From a checkpoint of a small transformer trained on Wikipedia.
Training: a variant of Adam for these matrices, 477M tokens, 7280 steps.
Each number is 500 + 25 x the weight over its row's rms, rounded and kept within 0 to 999. Layers, rows and columns count from 0. Numbers have three digits each. The size before them is the row's rms in percent of the matrix's.

# layer 7 MLP up, 2560x640, rms 0.032, rows 330-425, columns 0-31
108:496495522496515485489470496558515494518539550507487510501534393493521512511576540528495512481537
099:548481507506460527487452471476518520494450485479485483519490502488516525511503492542529483528491
104:492464549536466503470460514507490462478482469470516503515508503528502545496518525529516505500500
096:485538551527511485501456511502531473541521482531500540530484475502529501570521479511535501505479
105:518467471502470481520438470505490529530536518520492481518483477517483502498521517449513511515521
101:499489541449490480470499483509497511509531509526522497498449463498521491530515550480511483482491
094:510521462519520495478490519507529523516546522456498542480490509509474501528506491551487520525480
099:509485503457527487504533489503478483484482494493503481521519485512538524498516532448546517502522
097:510528485467492484493491499509520492514507479522509491490523483498466535479508527494511504522510
099:505539568505467485465465517505518466491539479485480518517459458515487526502514490510489512508498
095:513494531522525515492522502542450499503524519513518484529540515508512483476496503479511525495496
108:548536496477485476513514497496506517532538487475530532557499499518487576503499495564467490529511
100:510501511519508462490496467487520532516492554487480476547509517518511553491513513517497504513466
108:523480520515544512490454515475550462544502460526526489484495477491486501495525497501444512497484
105:494530555515549473476516496447492505492516481442517557486461492498486506514503522501481480489488
106:490482545521488473467457523536460538526473474495510486480498511507487499496558545504484561529509
103:490486500460488490485493522523536539505439508498513496527478468502508526499484519530495504497507
092:477495524502495467469504510500508547491494476501575499507504475507490551523492524539498485498494
097:517497532415475430490525500491528540548475460448533562486500502485438537476527602478482505508503
098:461529532510528480488480508485515487531531487523501487538510528514468527455528491510531477528532
091:516477544481528433479491503452468521522469484505511536508494493514470479487508554483502512537482
100:498522531459504556488504458537514463488481513445492511516505432492436533505509497559519501517486
092:482492514542530491527471469493482458496511497443484468509483509527482574510499540505549533524500
098:502518533477480520512509506477520480525517526521524479482512492505519495511495521454507484505480
095:527562526514459520457508525479493484504477467503509484593438476501582527547470482493509497475532
092:507465522531504519488516489510474484529493532544493542491458541495528505498518496501528500481501
097:524467535467489508504446512513484545524464462508547525502514457470474522520519539521494488525455
101:482506473487519462477494526506516506487494445505480477515519505498522489496499548492469488500480
105:557499522469485509478495496541485453505493507520563516475511493507517467538499529520456522506476
101:467486494486521540495480465489503483546497482468513500502484521454528507493496466535515472550520
101:533499520474521502518480509529508497479498478507477468550514535480504511496524567505517544508464
105:532508443485494492492488478533462533486476503473499510487483523507514469516495476507503523506512
104:536518478512514533477490478496510484498502517487511530466503525504493503493492486491515505480533
093:531507513502535514493498521473547474491508516517497519538478521509538484514486541539490560478504
099:508489473496482496494538472514508473501526471492513508536523484511507509488531494493482525510519
097:541511516472501513478492475517473501537495536504491524520518490484559489513518551471511536523539
096:471477470464446506514538486520490513490478496510507522509494471485509482503512539504499506535500
102:539503455467483512497497498531524545523485483509519501495533487496520525538523481507545522523513
097:504512529469534559521502507480515523485470475558509484519539491496490499485540478500535516534521
095:525542511480537522498495453510498525535521491489542553520524490492512501479505473550500466510478
104:485522513504467497458512488479453467494523473521546539511435447497507512505530498539506491508535
093:495489517473518487477531518543489441507496474489473475509475509527484518566490494484446513502508
098:526532493506502546488466528503471479499504485503506508513501526482491498503501521467497519502486
106:509490560485500490469443499474480518526486513497546511524515478484511502521497497498523503521480
098:504511479506515490492484491497529510516497516507514496509500482543506523440530490506546489479499
098:488487515506529506510483492533471501524509476492508474488476518502464492502526492565514505480519
097:481487456499563517464492514498477515481535538488498523492489455491542527518494495497482507507497
098:508487527490477510479511473526504457497462486511493512579517492520467534454529511519512461510516
108:536527491509475453501521484521476481490499491498536496518516522514519495457512503509520505494546
101:473525456507522529454495513500501496497547490471538512531566525509547539486486510500487550512567
103:499518490460463488514473520519491491532486506465558501464505489503508463530510506488476517502530
094:479490525504507487526464547504481505504504447490514523479506493529501560493511521524494498488489
099:559506519520453486502493497520514485498509474515489534513518517514518503566486495502524511508534
102:501497536433510538478484455501492495529448513502570494538546484491503462469511548476468492497467
096:519528460464482502515470505510491500529534481543533486497517488495503503495512478504500505551506
099:470480438525495482526543472556487486500512522494542491481479534519509490498515514480484507517536
098:529487549511519480504508486485531506525488525501530537474490489502486488487498483517518527520482
105:517501498505490534479520478492486513490502480462477520489556521479551519542486499504512569579515
100:541563492494490518486481445527529493538478512524533482501535514494515542483523532501502520493522
093:491508489522489505499497439528479498488506501509486493504504485461513519512515486537529496524513
098:514512515507509485476501478506506473501526492522507513524488495484522485492507496518517516486504
094:515526506479455532476464523492459492523479528514501517517506486473576475464477526516528515493525
099:487567517526536490489432505524501477508488523525468490465501524494490556536526503544521493526485
100:502524446526505525488509472490460501526514454479483511482542487527541491513495461487520539501539
103:533507493498495540505524489506507494563495507518535520500519524529530479495513506518490512507550
089:463505530486515492474506482499532515497513523514513514517557501514493514493507488481497499466459
096:519484509514509503498471519496504575487470526576454508533478483461482540486521533504515481491502
102:586525493466510469465511517457492511499456455496526503529503498500500507481552521523505498509546
114:512493548510529518461470485479463518470514507533491496488492494514478558500522497521541484516460
099:485522461526501512460505488451512518539472423541463498490502488507529541482499500495518488488505
110:501465507522509542468460439478507481516527521526504511566498512437528519517503526509525507478486
104:487482483491530491508474521510486500488491474502503510499510516473477475480493493549536504488493
093:494509488539519503437489502542494482502498480484488488483494504495523476537516495503497482473500
100:519522473481471507513503502464494523537494487508510518509525511445473518547531486524514518489491
098:536473522502488468523484479478487533510512526545527555471540433468487509473504492512485490515460
096:506501480506487524525499474549493499519424498478513528478492512496528473539484478493485503540464
099:534518538524527483473469456496527452524465491510521547491503466493517484504514506539507505523531
100:511497495485445484472475501500504530528514488483507470479504535517505552514473483498490500498531
097:489531506532489527492462520503502495506501487493524482506480499489502512497511473521538529477505
121:487506547481466503500486476470475506517524482461550501561524520493446503497506516519504507510516
095:484522502527486505496513489495486514573468506510483507509517490522500491529517547488525476510490
102:502505489519508517433516515511535480512493496514495452491551505530476476533502489470504497538496
098:482515488508501507516499470523529521508481509483525541533533502522526532509491505530498502510490
103:520521519515479525475552498542518533519528505505521473479503528495515490530479512469475515496507
105:497497502500501441485494493446506502505507482483541480478525530540480483500494530539460494516529
095:494532518490520484492483465479491469530492482491498513529482493473508509512483479537518521522529
102:491560493501433477500450482493489512466490477518501508547478448517494533507541486508512495490514
102:505498508457529477507453481507520468523507503463521506505493444485517461520464476537516557497504
092:496503522495501461482533512523469515497491437503531475488515511509476498504488475493508501516512
095:502533503493515479513515466487513516485521504494453536516540494502518507518513493560502516471520
106:554485470474472509480511481508471517562492478469572519504615433531503487529537532513496520523527
102:506596460483491466454521466515489491544497473469498512507504514491498507472525534512506524491526
105:502500511522493483481503461496503502509476501495496512518466525481497513477506497476532486506546
098:486499547460561470478498517482509512495504495503522508511548471497520503540504541480503503488512
101:507500562479473458505460524486498482499471503535487505512490450514521497488479498489483518491506
106:523483510500511492515493447499523499586512506491521564504487465475466507491503520485473539499466
# layer 7 MLP down (transposed), 2560x640, rms 0.0312, rows 330-425, columns 0-31
105:491530519506496508493538511506481515543466450481504455504473526491481508533459509484493502471516
098:497546498488488462502552536504460499496495497510529471507503517476507459522528477501478472507491
092:433534492474498473513495473490475499505466505480509478491502499508546480519491492516479496528494
092:500499528512485512520519473504502531513454478496496530476504511536515488468504438451457480504512
119:527494492523519505527524497485484488488527540448500505499520456473497479483514520542527519507502
094:459490509492459507520523453499517503535504504484480498483526503476490502458476486545539480457502
094:526501560470495498481488508501501524494489466515490475499500532497490517528533511489508491473503
103:489522470542492529480452470456496527489518537516447459508505519476471507500522498499521516519523
097:551476513523458528504479509490508518528533460524448461475473491514480482551528495495472501505546
087:483468458495554518530492496524504532501490514519535500510530529467492490500534522480526496534509
085:470498489500540507520501553485514527536484498495534538509509467476551505498510510478513497496485
105:504485514495537549500489474518483481549487477499500489517545527492507488481508515479481469481507
095:518509514476446559502481513445491480476511493481505508510505490542497511495483480497547502502513
113:549519478481528460486501520515484510464496495522498531503521515447517512458505530505477485486526
101:463496501506508505559490448555480485508498509518482546477524522513493478488516519536508491497465
112:490485495505494503451458470475512518529492518511485458523488525474536538488502510478519478489495
096:506490509507512492481499519531484480472513448547484474495547477476473515546478502467511485501519
089:452522502453537508487509516490462439516498498492423548494491504524522423456483511541488470521510
097:489466503509475540457487498509466483450519515468508461497561518498509501534525500494521494496501
095:478513510513490506508519532508499508474504527501519517516439516455499476516508522498458478490487
092:523542490508521539507469478513529465478512499516484490486491472485513545521488484521493508520485
105:514498484538491512511482474495504526503512484523496530535522527501520507512509506540467541486490
085:513509491454515535458518485507508514504489482506501513506506463428519473501490465515489475468515
097:493480500519515500516463508528503517495512481487465524525499538491505489455542505479535526501466
087:491451481506534504550510499532564497506492511482508550470489509483470511484520527475482509485483
080:485549469480457457476492486511486501508477490486493512528511478501498499502497533504471503485493
089:525513509508515515458476488510472477477441509522499481517511510476497477494508482502503496485488
100:554484509452467498551514516480428477569477514527526517498464509511496497493508440498444493500512
112:476455484505545494523534479512508536507502551468507499522518483491549496495516519523483483473532
104:492488491514531487492477545520560520458487500490480510509506508516480518490488513526500482492487
098:490504503460499472508477514489493513492492489488480508486498517514501492541499527506446488487481
116:571518493508478533482510530492517504518441488523503533448445537557496485520522495484511495506530
122:518501527485518469497545492557485504542491478502492443502519484519530489497496537482509488541498
097:555512461508485477475491456475514515490508473525504495471497494490441537498537490485492510487484
100:519465523532517432518471477509486474537483554491524490526500459525517461539521485518468488508474
099:517533444490509480487519493459512562491479471504530483486475517481423498475488456477488472485479
103:563526464497476448496527500479512497541546483520517474485524481489525511513525526518476517492519
096:459474531471492523448515485473510483508503507475498530546511488468470482512438493513456457450497
095:496487464548494482504546501490466490497481463464502511484484502534492512488501534498464521523476
097:490496480484512474531506504492475516529507532528469475525476477518498483479496530492491495512529
105:478555456494549513527503468458522504488509451499521463499540528477470521494523478481503450500459
088:503485497503479493505452428456507510480555527519521515514520518458501481485496512516468488520465
099:460513516492507503509481501475521512495470505502495499537521502497493484482480471465502456495515
103:530523484522543501500516477502506476529489523503477472518522466487506455529515482483519516513498
105:516523505536481528403477501476496544495499430487500479504474476487478429522480504461475498517481
086:427485496493500514534489538531497492496464510497481519494492498476506547508489501456544492550510
095:493506538525490519505496500524528463491496487473521512531482519494526506450504512470523494500527
104:541514478524486516546481512453495495557522515466548488504521451482464467513506506470493507483522
118:574502445500522505483536484533464476532548468507518479495515556454475492516506507465513495518486
092:526503504436481496497489511517515525476450455508513494521499493492490457490536480481521514465479
108:498499548476514465489502501525495454456464550483535501547533489481527527452467504506476501515496
091:464497505482528507506526514516506509530520513524492481504472489502503448472480505513495523508485
093:439491537493488486511489456489527479516473509483507495583503500489466469425490491458502506447481
106:503464461510533477524513500498507519470520544495500530492503484496478542482530510499494510522510
100:502471507487533557458512530523500485544557555506474500476530522485540457534511498541523520494525
096:516511561449504502426478518443510480532478486512516506523516469493519464507504503496527509497508
101:499478533495506462519504501531511518489538511475503448518475512508460472548482492480465483440461
107:466525511450493478527479543501552495504500521491476495505476473505519465462480495523510541448477
109:492506496545523510500510492477539482490524503527486501482430489516515540498520483559494488481508
093:514493521500486499515506529461543496518483523496492506508542506495481503459505526501488528533494
094:498458504493493489539433525486486485528517520492487479483511492534471487478555501504530463501466
108:570478469469484531539487491526492505510532504513497473484551523526480508462534503467501539511521
091:448508488492511481497510510506511495502489509497509505500482508514492490486478486494484472526500
100:504481509469531528491508491494490516485534549511514517520498474464526497506457504509460485473515
100:483495501467498519421494458470473520500514472506470444520504486483468542480499506505487524525488
094:520529525479483511475505503500511479514517446490503559530500536462489498480483480545464519484499
096:471507496531534477514531490519476522524516529490538509535475475517501538541489479486473475473513
096:477482504540419501525473515613454480544525500469486455505516521519508483507470480483528454503496
124:464551473504533531515498503502492472516486513527513561484492529507531516505507518488506474506466
093:433481498507517513501512466484515455461480530485470444505496524498515515481465466509468503498513
105:437534504483456534495476502502568529497488518509467508507519460482514502510496521524458478500524
101:501533499498472453533494453529508488540481545484477533493479496464501516551492514476475462522490
095:538468479451510513491525530524494515524511493536483491507508486514487489502488491485517534505523
105:500491475485537501499502507461488513544523478534477470525520482507508425473530547525527496525501
099:519493526506506489532480533541536478465522492472473489513530545484474455467515496473558530504453
093:462479530493528493428513526467495518470581488515513465529458484505508508502482522522495513513537
096:520516526526479454524518482491462492500477523509486509501453476513492525537545437479504521500491
093:466507482494518500527492494529494508484503518480534533466496502440514510500502482503481463516473
096:496448501498511530523497474513511505511480557516472512469531533487499486464468483500482513494478
123:465461498513438473463492521506501512505484452485475482535476494521489486509511487491524462523489
100:604509521479495513464494493505491514467501506543519500487468536484482521542478467540483522511488
101:497521483478490469555457510527525537494513496491514535500513463521497534514514516474451460471497
093:556472534490487504531479504483511486459509499522503519474472500506519467506514516481483505496506
097:433512538527496485519541505518478494505471491485502502515505494511487495458482480498558473496475
109:512504449505468494524488493509471532549467516473496501538498502505509537481492467503539497502514
089:472502510492498478512484565556501495446507494469484484482444512544452525487515486455513492506464
097:472491488484496511498548525515511501516512509484522489511497520438516476496496529499503499522528
093:459504476505516490532499481514498451501521505472519530466506544472491482491517482500512498503489
089:476482500505482521548454475481504548493518502487486526479495496493529443507519487490554467482495
100:549503545480473510493518493551473502567526540522520473516471500532494488446526528461500523465474
124:527452473441482500452474525480514489470531463543489452491519536494499557508477529495500491491528
109:528489521453526467490473522502468500518527492509509511491513491511509501512494500497499527472468
113:554530492527508522463494531476505512518520476524534488549462469541456489503517507506505488464507
092:498516448506502559509570506544482499470527505495499530481483518490493506508514547479521476521498
095:497499503515538520461535452528516501488515470500477547516558522536511519482477518533560556523503
109:510532483489484505510465495545491499522447489488515505479515542510481480468486487503461511490494